Part of a small language model's weights.
Size: 20 layers, MLP 1280 GELU, vocabulary 8192.
Architecture: learned positions, no biases in attention or MLP, attention and MLP in parallel.
Training: a variant of Muon for these matrices, 700M tokens.
Each number is 128 + 32 x the weight over its row's rms, rounded and kept within 0 to 255. Layers, rows and columns count from 0. Numbers have three digits each. The size before them is the row's rms in percent of the matrix's.

# up: layer 9 MLP up, 1280x320, rms 0.0396, rows 893-992, columns 0-63
# down: layer 9 MLP down (transposed), 1280x320, rms 0.0396, rows 893-992, columns 0-63
up893 098:121109137107151138171133147124118209099163099112133122123127081074136159152114100114103094141092070111163115122146109126084134115110073144065093168177158141169095151123144129102047125121120115
down893 094:149157105143138163092147117134137127134092081147119096113120118080118117123135100091126151148117166153121098148103101153172081138140122149139155155160126126113121175103163139118137098129150165
up894 098:084120103163115095106090139062166123116081142150148060175091118133136088148156097064183111109057199119131082113152158142135185132092127152134168137100068167166191096097172178152113073145103114
down894 101:109149157143080117107092103064173146117113109173207118111128154126155117100127140048132125126123127116183092152120093155142130162170135118138131145106155171140115140097179119122165059139109114
up895 100:198154174131109132169089111099182141175125163127118154129184121154154127103086116080106080116082085213073095086086090153120207184151123110154156156144109135100090115135073121126109170144084079
down895 097:080094130096096151170156143174126078176092101100165122154139157145111153081116114150116158179078135084139141130107139124099138099110080157121057135101105102160118121104164109104102109157199132
up896 097:151115151154101224102065178131150127134105083154142145092180102105171151158139124121172147155107076136130116158165078158140120152141120164140128122160177075155105154097074092140132198133128097
down896 091:092179213174159115093214151075117104142145120079157088123130120137111109093123129112141117133128155147135142120096081161169096067193092119127108094156143124098131118119094154148134119140094126
up897 097:113088102110076108122159078155096112120069073154132117123179151151154159103173141106108143126128095170151181115174160128163135113131164199105103096127108108132147096113101079094188183051127148
down897 096:156139109189132136153167126114122101171116154096138090126077172147179112117103138147110125081128138131085135150103130116115112084083066159121106132110152129127069136136162113094110154160151105
up898 100:149110142081166130106118088118145140095124105116123122130114129129109131115117105115155135140099159125191164187147177190170080100145121174133115117095082110139080121168157136124124133162121196
down898 095:112167097094066132191129189110113193128164156116064173111125167137125084153105151114154152105093084122169080127064134139107080173135129130098111141141125125123134124112108187150098170121155123
up899 090:157072106120124130126092133177142149153137172166130178073115093112112140105070155149156131122175064101130134159160173139184072147115144178134085125130086110098108134144127106113130106134118174
down899 091:188124145111146145099128175115112140139088138098101108130178092105160157097148172063176130136157088141172125077161096136112122114112117146123159116123141075132124109092094149106065187164125115
up900 088:143160127124129109057164141097125110132117105114178119136084155128130151131172096148191114085102105150111151084110083183124120091097172108118095093114119130119126157096098083113094128129117161
down900 087:115143090139124104141129108179118097131100146148127209109131116133148148134074166103172100145100111141209112165144220111180095090102167184110170183088121125137126152172077093170140093105145100
up901 104:126109122141136081120142094078188109220139076201149169134088117112185129094142099138132107127115183118128093161127126117139128109097125140129137113086155106124112113176114106139116110108110152
down901 099:102090080112197203149139151082092130138090114135141103147104074198150105174059111176126155133102168098189118103150139085098094173137107152124086172165148126126146044104155100155097158111139141
up902 101:100128098063127131106146156088133104168055061180185113129090139155120082136132100110119114144079145114109134086103129139125142161117147145170150102051138176111116097159068150168120109139121184
down902 099:104172129094136123144055169113072107105150100115173145150154125121188121112133159091146152091117154128140142130105131165119126121161135144102123107188123099100096101119118090124176097063076145
up903 091:092133165125098119089150145135142099141129163148133122129112080137147184170112153143126185094080093091110120143215076110136180095132134117117080051129140088144161089132138168173110075133138141
down903 093:139092110154207113148090106113090105191121179142108080108134144142104155134162053061162138116161075147078110173118117146100094100104152204129076085116106139125120080107115135121188152143149139
up904 106:137094171136125166130131110113094120096178130166094149188143078155155100141135153069132098135130076123154082119053113109139146107134070086110074164122204159122094142119125196141165129170135042
down904 113:166163089094086142106143121081112144072151105190117134126103095176085131140099144123157088130139141098127105105132138151122108089119102088159124102147173136137096122130128143109168130127163202
up905 086:080077163157146138103167173130161128117082147119078123152113150091111161155103157125140147127099109101112152096132157131077114134112168094095091135157181153144141188145116157171128153141129193
down905 086:093151110169160097118136161138165143062115159208079132118136178096097142079106155138116096155125116086133086113104144163127167132095182131148166107163130036132175170093094132084132083128077147
up906 100:123165185120105129104113135115108091121164120095086111159085117115135074105155114092135140190112146113136081118140165156124129176168132136091115139149155186149039168176181119140148106111116160
down906 105:132133155112125076169131149135191144108146117159129215108111143093150142106072152123092122160077127160163144117153129103151120120096118122171123141171062086135168097110146086130109168150076109
up907 090:065166139097150043070079094077116111136117081150059053140107100119149154125073123063115097146181177130124149135156155118111125095129127119156115175164117133187112107162102172118082136137137122
down907 095:097082167171100114145133110117112090129125173134089159070105114131116115153149079077149101082107089129154121108149109142159148116141148144139125149231193120117110129187144095142136160109114222
up908 092:095129085146130136114159064124105170116146134166141169174124110126105149147116121131123140144101120125157185150175155127182124110107149123097104133090181197116152127167123143138128203184129119
down908 091:133142145086157176144075097072117100099154171088116120098187103133130131176101080130109088088137159134106091122161127125107154115147151071136115140205134084111103150101118117110180100152134113
up909 087:173113161135099088095082153176087146130150157131102137091186130084147114126143184137151145107122075107087042140170111115094199163117114151172091150134132123166151177088158104187149140146124169
down909 090:097116083148127102093125063126154131138115105091123148152107164163163202128096096119166201089124144138122069135098123118132143082121158082072137124114130170101166105194088207105147098138133091
up910 106:151116123145142085065134124169138110117139117140126143113106133109148104085089166107127124187113116120079124156124141157125156097138109105135126127170156106157122103143167174085167120120097174
down910 109:163105107080103132099156085141114110153149116172133106163166066088143120094123107141119132145099096156098145108186110121102146125124116134129096134141143123107084068163160150049124069167095101
up911 099:136121110108106132133140163114134106137113180104168073175131118066178121147095134097157100077097121151128105119168152159115154136068164121139106110048039152121127172057153118183125117155156082
down911 091:151171215149171148103120104113067115132121151154125163113112138130154184121111086110116143136132130128116115149092108138144100158046104113142126118095136126148127144139031171080148123137157140
up912 091:170185139114103132126142121116064125037099092134129123117204136075095141131090075124098109127105179172179128102170108149108141127152044148213089144116141111105149162058158121129101136143089130
down912 090:075101125119078132095179139123139107117144102109117156125074185121145105092160110096123146142122145123063125122117192169142101142183124061115162120130127086131135142121139133097159146123097137
up913 116:083132125126155148091055160031108159090091157140124140103077072089144128148177087121094088102123071077106157150103097120127119151130124114146130166089170084116099095113151114095055134107110114
down913 112:094188137131097135139150131135117167181134147152082131031198080096081099178184158136152064096131051136150124133173151076089105118163154112125120134182101087145119166133136148150107141122138100
up914 091:087120091121133141087102136109122113161082151085105084137186191131114115107176104122169094179147106176077183120146133092092117200084111116141104100162106082109104143068100190113161082145126144
down914 096:147157131116109132119100098110139122111150106111141201112040104138152178104158099115120109105135150142127083114060033171080137061144108127155162138142134157154167112158124082126091119126160153
up915 101:072148161139111141114140128181113185123136079181157166158129134091105093079127138129094112163104149106078123203099174142126094097089111155114153163154180140155152148086130108122128121153102139
down915 113:150117113085109150150173163120061116152136096111089116088119141120150165158069150171090156090169167055227098123071165093104155148067132117136121110108149150125162144089087129107152175083086167
up916 096:196106107111140120156138146109139117124150147159079099117196108172145143059155113124079162163134141063171129142102076117123184179068133112131054166113144164115149068116193093118159142148065080
down916 099:137174138151146143113121136121074139047065197134176176142112108141080080167168197078153120130182140140143128127107130145102082081191174069138167131145161129148106136167146183106156153116156131
up917 098:163117049146141128142146092098107177115103084132135114145138116097156153108084168117159141091092106135105087106112159182142071124115168118147160102124160132119098083143136070152156158126188122
down917 096:132070158141154127141166112147115159200100116133124078045105154147083195134159086146133122152136224121134094185069124141082152155063100078094093129114146129114167170126085142163078131156139136
up918 097:094101111116142138108165166129165171147146183114196132106137123133103147086106122066101142094161114151205138122127148106080117131147078159143093104141117128094094105117060136147125104107093127
down918 098:179137148107130115100195106113124115074074126139148121140185136102145143161108073175156130150153159146177129191151070163047135140148121135056181086176168130157140170160117107113147090112086207
up919 094:149117146125129148165133185158081047096115082190143126172138121136068143087104203138137137145138104104067058110121073157148130118116052122063113126139123146120166114079135119164158173108134126
down919 103:177139122106128165133161119081160131126072140157109110063200142138134173129144107138117169140156144096058161103121126116126077122107119166187177103088131131071100151086184155083109095128098135
up920 102:164119173141091121136178097092151102149186117131124179145082172129098122138123143078194105130082102098187081153119100113134154143078134193210174101136093092140143102141092114048124107180133198
down920 101:127146143130114150139151146108165146182069138142099064108092082147112133167086162136129112136112123138191139158121107074084182164182161098149106086152110104085093160100154155152142157125142114
up921 103:104101121110104155161102120094134113139145111065152129138150120141134156121186159101069153098107171133083104154141107155128136106150077111101073125110084147176116115136092168113151112158129130
down921 105:108126094127168114109160097110106158147134184135109162131107103143124150109078130131145149091112143091110120124104101120159166071128197094121127107152090107151100094097126127164157097091047112
up922 110:209107166116083113166095131081140076124088132099170138093152094140100125093142127151095055127113050212082121146118055113165147194078132179146143120114117137135142165135146110127155173183112115
down922 106:087189093136146147102133140055157180110084092170124104064138141119094084155161150102149093143041072142122186155133125155083128114188161117159216115117164117105102087095139086149129080106101139
up923 113:120124147139093176104077121132100137165152144140174119125170101126104148100117107128149167135076111041107178163154179152097161138156130075147112073125118162088111082125099140096124087080092093
down923 112:098155125177146152094089129155115116080116135134137128181147104079089104121124148174152104160126128125130123166159126129103113084128172115173120137164131124084114085177158101071161179141125072
up924 106:123159116139086115149121178088108080148128159181129156196156115186131102130124179188145133079080060145151076115122140093136121149145134137111123130107119111161130119172083095137132124207136124
down924 098:068115147145101119122125121135128107112092131072148227111083144085146160146117135078118100149147122098091151073083127122125155138152116091173084146124116176143141102157142173087140087141151178
up925 100:107157140087150119098208141132074131102134137164179116149192157100107163096196140104061117124174156159122091104193133184111108100144212169133144114129098109099086138160100109148099099115111114
down925 094:171121141138139113155129075137188099143114127137085116110095159126150121197098090116204179129096068121141182104134164074141094130121072144137132146088116116124148106115085188141152112151161173
up926 101:104157112149111184176136123158148093094108149127106122172128105055156108147125086142091103127163131150118131142112183104124085149116117145172124134173123140159156154086101136181065115113114115
down926 108:100172102173122110140124117161172131123104132105136072149064094129187072076146145164112152150126204137130204143113130095100124111077156101143157119153093106081119211116097127120114151182106150
up927 098:144162110095140133117122107083116038219155127132119133178163137076127156107181093161079133176088095089093093124201042111148185141136116124145164168112062159141137108113120171106152157108124102
down927 093:119144157166129152110111123127131124179128170127127166172124166135060141114139109103141227135141157104128179182125182139116127093148127135135148108159115120152125098016092184191076128135174137
up928 094:084145084124169131131089119101172049097194171123113140164130109157220141191150114164105114135164153110188105134111098133122073112165084102095122101126102181112138146094147144115111136144157159
down928 094:167119069093096132127120187124094128121088082174135141130104152176100148087116159161112134114118123137077147053125186161175135134192174139073141082093143097125130096207119141162208121140117083
up929 095:164163116135160133106144155112191087154098153161184112135143107100099110133081083142120112093121114188122160169093158137152142145151201148129108087114111121131144146168106135142140159161116144
down929 095:107157153130096118093084122154127105124117067103097122124114161165154122098119146080123202122090145076142141149138123084126162134128122157112091080128142159053137149122133162083138063122129074
up930 107:103097153129078120116156193116181073145151124112129107199090139150171152147166053150145122141071155120102112142127131105124134163155173113134143106113099139132109093113107164117162132158148144
down930 118:186120107162101110148143174162138085093125124062150160119113109117138128144083139094087172183122125080098092162127101107144085155130073112150126095188116182086115137133126124119141066107116135
up931 101:176165147072157083153140055122131090153111140119079133175159125111107122062162091128131139171135162068103146110105206100122075140103164123127093071145117113083097138129140144148156070148135110
down931 099:122126174125149141118135145092116130125207088129101158082167065096164122144149114102194182122142115111151087109144161135138067066112121107117169133110081097140132165161158151127111133086128157
up932 104:162155134191131126099135121090081148144110144149105191115129146102167160121163119115081149122088139133086070173107144159163120101166088159063087100137173140156072111184169151090152130072111218
down932 104:093139146169113102137163120125127094114104122096141073141100107181174154149168156099100131131115112147068137136099146161100155110190072128151201120101165117099156090116143103034157094173109161
up933 097:145133174176149135107108111102143092105105107104158211121125135105126138158142156145114124115124192129063159134144125175144166122130120117132082085191065136051154122120112162115156078157096150
down933 097:153126127148096130154129079108145136128164097129075128149158161115116091107145113098082181190136102073181058182100184110074073131148112149106105154128150175151133220142128137106130124110103113
up934 091:094191157101083089114141131137095076118154086128100125110196094123125141064186131156156167182097114121166201114202127110116163187134131149134184108106121135142155110100144113124078075133093102
down934 091:155058158115157121133109143141129106154170190158115094149153133158137149121182145085078133146091167138087128162094088046075111125093123131117110108098134137039098165113081086123154118108108153
up935 096:186117194154146145071133083113094125097141188170121135078163139123154123130137101099077172157142115093125124191142131098083139122108106114121093058145164162048117112132106123104118147193207130
down935 093:177141116176101109121108155144092109094125108124150123103104100101096174117200133122119119122165156136112122128112116128126158132129094085162162126140154059156111125133136115123127192103117117
up936 091:136116101085143132098154143175128090130107136109133154130099148128139110118078139104187127119140083186084112064105147135154192114132164168162082150116100122124143164110164151093180118107110162
down936 088:066143125117117072149163177155142107125116152088147129158182150145148098118149089119168202074114122091194127156121161089125182103162075151086083093150175085111171072121119158162101140175110069
up937 095:138122121129131112099139166183142200051112098195125149189138124076108140063155120073113177105100132152124103104139171145115165119144153122148136160092125082153106143159090162129146085131165111
down937 094:124145092190159153146097167077150122182182115121139095126065124131118120129073211190148104139148156169175113109105106090146135162136138110112102091137159178117136096080118116116114110148104127
up938 095:188154112092130128166139133133057086113152149138117142163136141122113135141110114125164174108108119111170132111140108146109135175140136164159127124131124151102145103142167135069130096175140137
down938 091:078119147182099100122091101155126114174110112047142110094123129074117122119153114118143148121115178146091150090126087153150110115116063159105154114165174138181108136213124172116168116151119146
up939 104:136073168110147183161177189120124107155111106125134184155120140131125191124136099166107055136138130180144107115192117165143077136138141071079139138090127082150163086124168139155137142125118170
down939 106:150176129180103134191074110165192177135148172121095147172103159110118122085090075128055101114167118126103142156183095147113103118180113100153167152111127139132123107095133194025151144112101150
up940 102:126207131123074156127136149158117169097037197160114168162128137199123127141095134098138121116155138099141150102176138150107081085109160112121118108169125205110144105144130180119203123135121113
down940 098:146122127102136113141073176136107106179208100192107140165086141149183122174134155128134140111138096129150087142079146147119167141146158112117076089103121116107109178143166109215186150153166148
up941 093:138143113187165135032114161145152076069139084164107136129187152123115085088102168068090105204110123173086152109181132172115161095077112082123120127128099121112087161111108139155130082093138166
down941 091:114165109106160181090145164092103074100110152192176093167136140107085143109096143119101119120147137120127179085177089120124105174149110111070097121151113145120164081096090164150109160124142091
up942 107:123155176132142107116099129126120135136129181190136111164124157084144085128171119137109150108120137127142083080165151150146180109128065118137130124131124092075148092071095145118140134135100148
down942 110:170132153120185112181150141117142104093162131156178070171180071123131111131208084116092090159190121128122159126151041137207125120141193155153081146163092152191142190132151169087151163111111138
up943 092:129187158047149183066173119155107122108116146154108150140114141174171172141143129111100123145123192069194110133148147157150140109147149139113104099139073161099093085111099158136144121175114109
down943 084:128133172123124092086150137085129101185138135142150138081154206111061104109085090162166139071145086155096104137108089100136058163090078112114141115117161164171098166197098073129112100080077127
up944 110:087155132160145113152107164125140114101151102088072058111116078120107155135123088129196114126121155116113188116138170124120092102122078121133127100167129143118158125142141101127182150190120192
down944 113:149098127119165163161157115140091093157139113068141156102168126133120137159082123112124121188142184088124069107161150166148129097140131104165103107136106108149128153123106066153122135143087117
up945 102:140094170081154108198083132140122136091112057174150082135126131150142156132062111140091172130149165125079156136129158134186109120061188135167095135142062086148108126131129118135206110118171192
down945 102:150139120112128113127098142115095114098103124146119130140176156113112134152187129218167170098128109139134107162155153112188128112071122134136112184149148168130142096103157067145125162167089138
up946 099:147181220172128181109093165155100133165119159131179073148093161109101185166136150053107125093076114135148145102129127154111112106119109149137118046154146134185113141128080099133137139091142109
down946 097:125157101138076137150178086118142164172094158134127146116130123091169171028119146212114117084152149136102096068098139129153059166135107154095171148156083147108141127091140168132131162126145161
up947 097:168112170127082124112125068090156108120080113101147168121143102056115136217136048098141157095155099137128134225133099159189149139112126101138079083102147143138188146116158122153173194102182125
down947 094:109123113176119132124134121181141120134135131072172162157105134137122100136153074133144145072055107108190071094181174163133065160107113094111121144101194179144154124156094122154158145138132134
up948 091:120162091092114138082122059094123113189057120154115112130161112148110121079112106069136135111066076088135118141183158101093134102107158170119207109110112129140089174100054058149103170121112123
down948 091:111166188149070098123123138123138155119144093143147170143152081146123106148130142124134172145185093117122128133117155205145148102156137109139093165209128130141109182139151187118141108174085086
up949 105:069151154082144090127129131137147179090118087090177119130171150109170077126118069145122109085114179118050102177107093118119126143068087141177124137115141127125115111109133136091140154111120119
down949 095:145102092099146131111136134145108136118049150178177123160165133122142153101103136139122144141130125104124106133116123178104173133191128037124095124150080142128110108070113151132041142134213116
up950 091:109110121101115091143062105132116094159110123057124113171063118129185139141134144091150104100179104171129160146147172112181097142138138101111169113129109147134127070103109091121136117085064150
down950 089:115177150145134127146143136112158176184140152162139135120104026086077081115153131145150086135196172105131158078132138131112084118149130155142197128092115096146113162130077122151132206093139135
up951 104:173080138159078118128126188100083135102122137121084126150124069138120116114183123134142170132121078155069078126126119128123104084154168131117155176083137151174167092113128072140088129069153075
down951 109:154123177139071114151181076126092140093116181181127135118130145167145098128143176084115205068145150104144164119183098195110136106136096155130138137125118064172166137172104052129117122142100134
up952 096:147087102116110125150131106093115144075151160083153100121140121119097120120100089149128117099089153086091158136194163137148147101085094101146123094125186091112072127106137141116128125146104201
down952 094:158161152143136103106142142142139156136117105127097108113130119166148088130170153151071095117114164128124139145104134122127104131092116128076124145183091086167134096156095117109128110115160092
up953 101:146174142154124141143128151108125211142035119193117133175191107090176187131170043185141133148171096105087138116150103123122102181142084130077106101078080119125140150138164102099114149140156129
down953 094:116074131119111158087112156116141113119096092142124127143105106117212096104155164162095140106111119088191099068123140125133090169150133130118174130138147098116146091104121127072117076110181158
up954 090:127134113129156196124102162125145170067113175071118113150119137072126168138118119117142126076101166096095115024201121069123088107186138178111107197124129182129122088066130105091150128131114147
down954 094:195086048180123126165149105179154106163171103122187102074150142103134122114155136127151078182032115153111179112104077085153129154149121157071114095140129133164079121174156134136119160134103129
up955 109:157090083235125042094119095114120066076123136132147136111090123116174170117115058089086097146134117161138107096157113146163133112133122119148099147151146158109142132107154129089056170109142134
down955 100:091127158114116153080104072119074175129175123204123192131078121177118129155119113122123093130157111152132165049133115093130164129114103071198145071105134090096067143125115145147146130118138180
up956 099:169073107143078083129130118182098159156198151142087105112097120163125175171095108118160114168156152130135149140135098167064123052154128179174072076147083096119146093167104150142160162164083195
down956 093:095141145152109060168158143142158117127115102156212091142105130086164134127090155091162158089156138127090130134148144131115189194107134158063143184120123145112100186104127066099127177109105097
up957 120:019133120118073123159140106119154081171144078111067140098171122147173103063150117081132127090169085132105135116173100120163100078100088126145151087073104142141126088154145163129152147138140134
down957 124:080150146143068089169141140102127147187111094063130095100123090131180092102089108119110164074141150158129127131139125085178106136173129183176172106128105141139131130182165174140180112211129149
up958 095:132128140095152162139082139140134087066174115136090108106149124151168083131114122105137029150116112117126126115098095112158160113080157121154162146126099144131079082124161130152160132092145146
down958 090:092134144171130105155175097183172106162180104106121126162127155138191193157118108138141175133115112145074124168087119170132109144122122121116089064106110122158180145139130170164094064223064100
up959 099:097134100095129158181132110193115079154148096097160147119145108167155123114098117151129135134068092069077058097148105107191077057096124184121092154090187160123145097147131182192188097166201112
down959 092:130166124162116146134121183072123176099116142189129116124124117108108140136137112146127146118171171155122158170127203161067128159186107091136140124172087132146115164130167099096124136107052137
up960 102:176099133096157112152105155132155121155114076162147149094114132137168107107102130105156139137160140131122073119104085092139138102125149126099154136129054119124092123131150115134099133144111100
down960 101:145096110124127148179147141113105161160177130111155115140174147144090194160073139120119104163101172120136185124034088099109114148163124188116138146079121162141104062098143110122166154149141116
up961 097:133124103114171127077102151065105106193133131077138153107142092156167078123146194106140133059073086055095163176097134131119140112099110156097113160151128173122111157133119092148100118160136157
down961 091:087140111153116172144098171162131154127117124120138107129109145134153110131106133105125127140147165158132141120188164076123150127094099096075132123083157142112140124101129163080122100168167157
up962 098:131123144104126145092169131054090133122084105131087125122158132150128138123093097133113158098131157128162173155118144108149110126156138179107160099069106130114031168108152158064130089138126114
down962 093:121169117171156132124134139127126156110137092139119164126121159100175147092139135198161160127119132109140073085068167193084135066081141115103109093138138119131134080083135094123155123116110114
up963 100:166076180137121096176116063141155127128126136131120208129127162072109154118122125151135146106116129145140119089133127092083160156180162156129099134166116146139094151116114166126166135115151160
down963 100:111179118122112107146042204132185169107149152103120069136176156121147137058155132143115128134092089122078130080089192123131168051137174143159167124101110137115132091159142190148074168143173208
up964 107:168093205136137159076135114159088149060154177148142173131091136121147108124106084134055100106096029122157124162097112110126151106117093185176195114134059168117122111147064079144104128113095134
down964 099:113103175153110091121132096090118128124155118141093100141127154117148141172108114190148083039133148073130064150142082086129127076214113190146179094129059126112137171119127150091146146160132156
up965 097:102155093051120137105126147125127083152065120122236155174119114147173177115160162086130102124107037171133137156160072125089162126118111142137088074099106177117162093163055123122147119140130153
down965 100:077152087140143143074106108149129164117169188144113159140127098117162122107110135174126121071138097069131201127121142070073109101110126138072124123172082180155119114194144109123188156162117148
up966 101:087176130035123124112116081120080114128132157130145082108144145140133178122143183114102120096105137129123130141099125126156203118093095116144152120189120133075149100183101112093133139074136109
down966 106:145158106126097076103139130151101140080141131094191126105113159127179150064130133098106128155142160110093120132122174085114158113085098112150131074177108062121094163154151154061146151098177157
up967 110:139131106137114146151140094103092198120152168152173123155138071139158162138176131091157102114166125179115049138146092138101171101122089125173075104144142129162124119167095083102115167167143143
down967 095:155121121126103115134172118126095056199120061121167117138146095128129146160162115231151142073073119141092156085104086099172113129129151185120071162087144127130161182104148128091084092187113159
up968 128:104115180171129041090118116140128106132120138079113118082101076121185144109112118071118107125148119187128136148163111177139078125078156174126131166161151098140111175175127151016156099148153223
down968 126:086137146161109081122125131108178063187156124140142082089075093128108130122078146123143109156131166165126106129102162099184122159118102169105133154108157119056142130142147128120144126132113188
up969 103:166133138080175095135103135130135099076128054161177075145150150112113174151128150159085127141132138088167083115130099128128127121160165078143092125194139107192132077119107108119128110100166129
down969 104:160137111092123147128100171137141158147139139148087132067078134084103088105102128170147105156109097069063099109132158136164106103120145127113111134108132140099120148117136143158185121150146138
up970 101:149114068109152072141183045114094068140138121165149152186196090179153097151100142128124122130175130127109185117121087081157138158110124151099121159124150156226148127111152201124052089137188089
down970 103:078192124155169128142116139177089125156156207089112131176118155016180130142105133194148131154094088158131139191196109088161136117148093194098134132093108110134149144165175077139096146130097123
up971 133:103158138128137094140111146035172101113093115098180108158145172159101166122152135099109121124152074127154166151144054178131089099184210109154129100101111161139118119185115196157138097127168099
down971 135:138095080022116131207124149149148136213087128062099112122134163152095119151172142131133110168063129078134140159120122173130205117186157117177153120180113060111122092117120204161127115124157132
up972 095:123123129152124127131137107134122157145132143167110171169151118154151172170117103140129186084140153151154059073109140103177145121114105144125106082086160152154062118116062122080099193161130168
down972 093:165153111162136124149110125109146115139149118122137128158086082167134103151162130108135139111125090097191082140180096099097102068111059159127126103146108125115176152139082135167105136120131119
up973 099:097168055112134134139090149112105095062104114114160186136105133138148153061163106120182106162065113144163136133115081131118125198124135134176105131146107092103178121138111110126123134107111113
down973 093:140117171174145131113167113135133106179140090162064159105121121155182131107116137152117162121171158128116124125155176082115100146145165101129045153087130122191063132152081094201148137154119160
up974 094:131131061122174103157112049157098065173108130103191162148117109131161134112125182143131156118151133113095128166160197141164151158123082125179137133121154148161191088157165188152127220185093063
down974 093:188134128061120116070078189121165172154191135116125102100122081171088130137169143095095070105070171136133087118132148145128144094133159153131092116123133125130165184117150129152120126140170093
up975 097:107106189086165126120153098123085127163107124136069106142122193159182121131118132158121167123122180158120131185148148175085085135110193159131178121130161136108161098120104162159137127120148167
down975 097:101170179078109122153128113119081155137129143153053147123080107140094139122140115160172123159161134144146122161147131138160096139109136166128122127120144132107086088152108084236124084132118152
up976 100:114096101088170124133086156129133092147096109091116130076125080151179152132121174135181135063142108128123171116135046125116068120156094152117143095094128163150162154082183149142140157110170124
down976 107:117140129161137125114147159067115097127099126095141121091165052108178106082094082161115186067202123077115087174244068139065162111196124106141118106111129135112112203132163151112145106030098123
up977 100:099158129044146106109138063182151092113103132146146190121195113169206159147144146144078093087181096148109133142147101155196123112130167105133140130120092110094121112186078132128178101152149112
down977 099:124121161109081073127094085098159163129144087116150131170116100088143187102097109122126104115036105124166134182162111157155147152160113100109104135170129070171127101079126103081079143115107151
up978 103:150130150119110099139098098114122170064125170099198122162109159070091195197133109131152130108087091141130121112142156064125149144113093182187119072175031123100163092091122131179152084116153120
down978 100:146083146169083163092119154123133070143097125148183120127180132117113095088117164152062149106155212115129128198148141129138099084124138062069147179115117114112043163111151127125117120083152120
up979 097:141187088185112102179171133159159122148152081141157107146118097125103129144085103120106150096097168083150088125128107100125130185106083178087115187141104114168145119116154165120099092077111101
down979 099:117108135103120117086089088092152136155124126103088108124155171114113146156131178157214132088102110177076096138105154160110111098181134092118130163126157093162139130159173062160114122095123126
up980 100:135162138105172108144114123174168111142101133150118096107136105106149073065041118111150125124092111136105087047103110128109027116135133123167104188071098149096096160148122112123115161154166104
down980 101:117125131162144095141115124084073094140179106134104172123184109141114113172088195083127133106139132149146083141115110105119201087147173104068173149179147111164152134092161118127124178104094107
up981 110:150143174137175046153157117099122137137121101163129148113078082091149195137219130085119100150096141147161149136150157153145155132105106097149113137127093095088148182125109205126153166091100109
down981 107:177088160139088129129148088104184113137116155160124112141092067176122120125085121157171128127181114118130206039147182078153158111163111135151141145146150091090104169134194176123095095115158099
up982 096:156153096168134120151179141184093221124149155125113119106123093143140136115127179128075131086155102130187184143138148161095153118175118074073126127134166150132128103133131086126116060180123165
down982 090:204117111140125126127120159204127131088152097135173136116100112136118089086126108093135100153102117139240125155112133177093123104133100117087170117088137144121131121151131129104122135118173157
up983 100:219138142189132146118159129106105124117076116152079086098197103125089135062152160117142132088140134165164113171116109131110121149076053168126171131089103162148109112121180095119169088143087114
down983 093:112077109113165103183144110131109115102126154136130101103083132135146139169116075124112084145104161135151189052089170194079084145110106127206116123085145132103145126133095123133165143169127144
up984 103:189101135137111138057150201051156094163134078115133197132134106110128145173102140146154138116115078178146127099105183141160144094113100146112143088108095157149146083168179096083107182146128140
down984 100:145125156096159099158075127147155087084149132133119184092140253115140110098073193120072147155099173121119168107090012170077170133136113138132096127145187131143175110117094104111167084121118123
up985 107:139112149128153103205171123127110144163109071138085189074162140144130109105130161154156176101147117095135030142093114137151121143165154176124139150174073078119087095139078076117158143094150106
down985 098:184167107132149123129125120127161043128139211088106129159073162116189122094108095152131185124099133065142163144122103152128167090105081107127149111166133120116192107054166168145152111178127121
up986 118:078086213135086125127114127110150067133110044139128135115148133119156105164131068150158132140112143184141075187116129164136137061154146160088172153218109083143096133115146119124099135097112160
down986 123:099118123151137100112110118061107080136145168159119099138042109152164067108130143090080098176133108149093064144101124119170121105093100119131123204125099121120075179123105186133169150089100173
up987 114:168161143198045064088130144081115150172132132182163138130152027164194131104132167109105104094137151167107160101149147198092155141179125131141077142087108151176140134126127125092111112121166102
down987 114:143142141105077090067136099136101187129183078152127097085111083132139149161131141095175190115102103178136101142183120093105143130212128069136129163123055103149139177123184106079081139131159119
up988 094:130099185148135120144102182146118091148107137107164082131105124099140183133100151123096155145136090166163102138139123169133099152133069134101152143157085102193095119095147141130094185166078164
down988 097:083124153187083084144109127137182174114138191127090119176120090135162118149149173148126177145182128105089172097142096162110171106066150132122095171104123129120110123105088125096107094145135104
up989 128:140126174086122144137091137078097153131106117137085134091152191164065157171062156104155133119105126152089122167125114112151160121122134046054037186165091158078122179163182141116157107164142180
down989 137:044130072117129136113126179179133137110137137168144074109165226101090136154117178100187134086125174157112112175137125154186155089143157146133158073197122059148121136109143137146146134135126121
up990 103:160126073138121102116117156116166111080111116161169124135145195153072161130093139173163173198126176140093143200158131042000098150162099193091144159143119139085108071124154116126111088123126139
down990 096:125111177131094096158194093118148117176078167170123139151145109110123167072105111085131125063166125158113129123117141153147146186133057114138073130082161159171150120146120064101187079135151088
up991 112:107130179126092093123133155066064094147078117112117154179143153124106199140129120139124143151141075195141074164112098130150189125140147094115177132172141153172158116150089126149159126121136080
down991 112:112127149172116107094176100079139119169110114129131128141156131144130171092116128132122137130127142142097074123166124162141146136167078116077168128139147138161105077103132130129114125119152099
up992 102:148097071179104110126094140149116140158098129133080149055163159148159134145093108148068084120118126155121090177089092110170109156122126162102072134155118129105102174168160142134116193107102104
down992 096:094156150176148097174111094141098042112123116142134075118156149153088110148176192107100179125083122163103047123136133129181126147063126201094119194141106159091093127128143077139150120132125106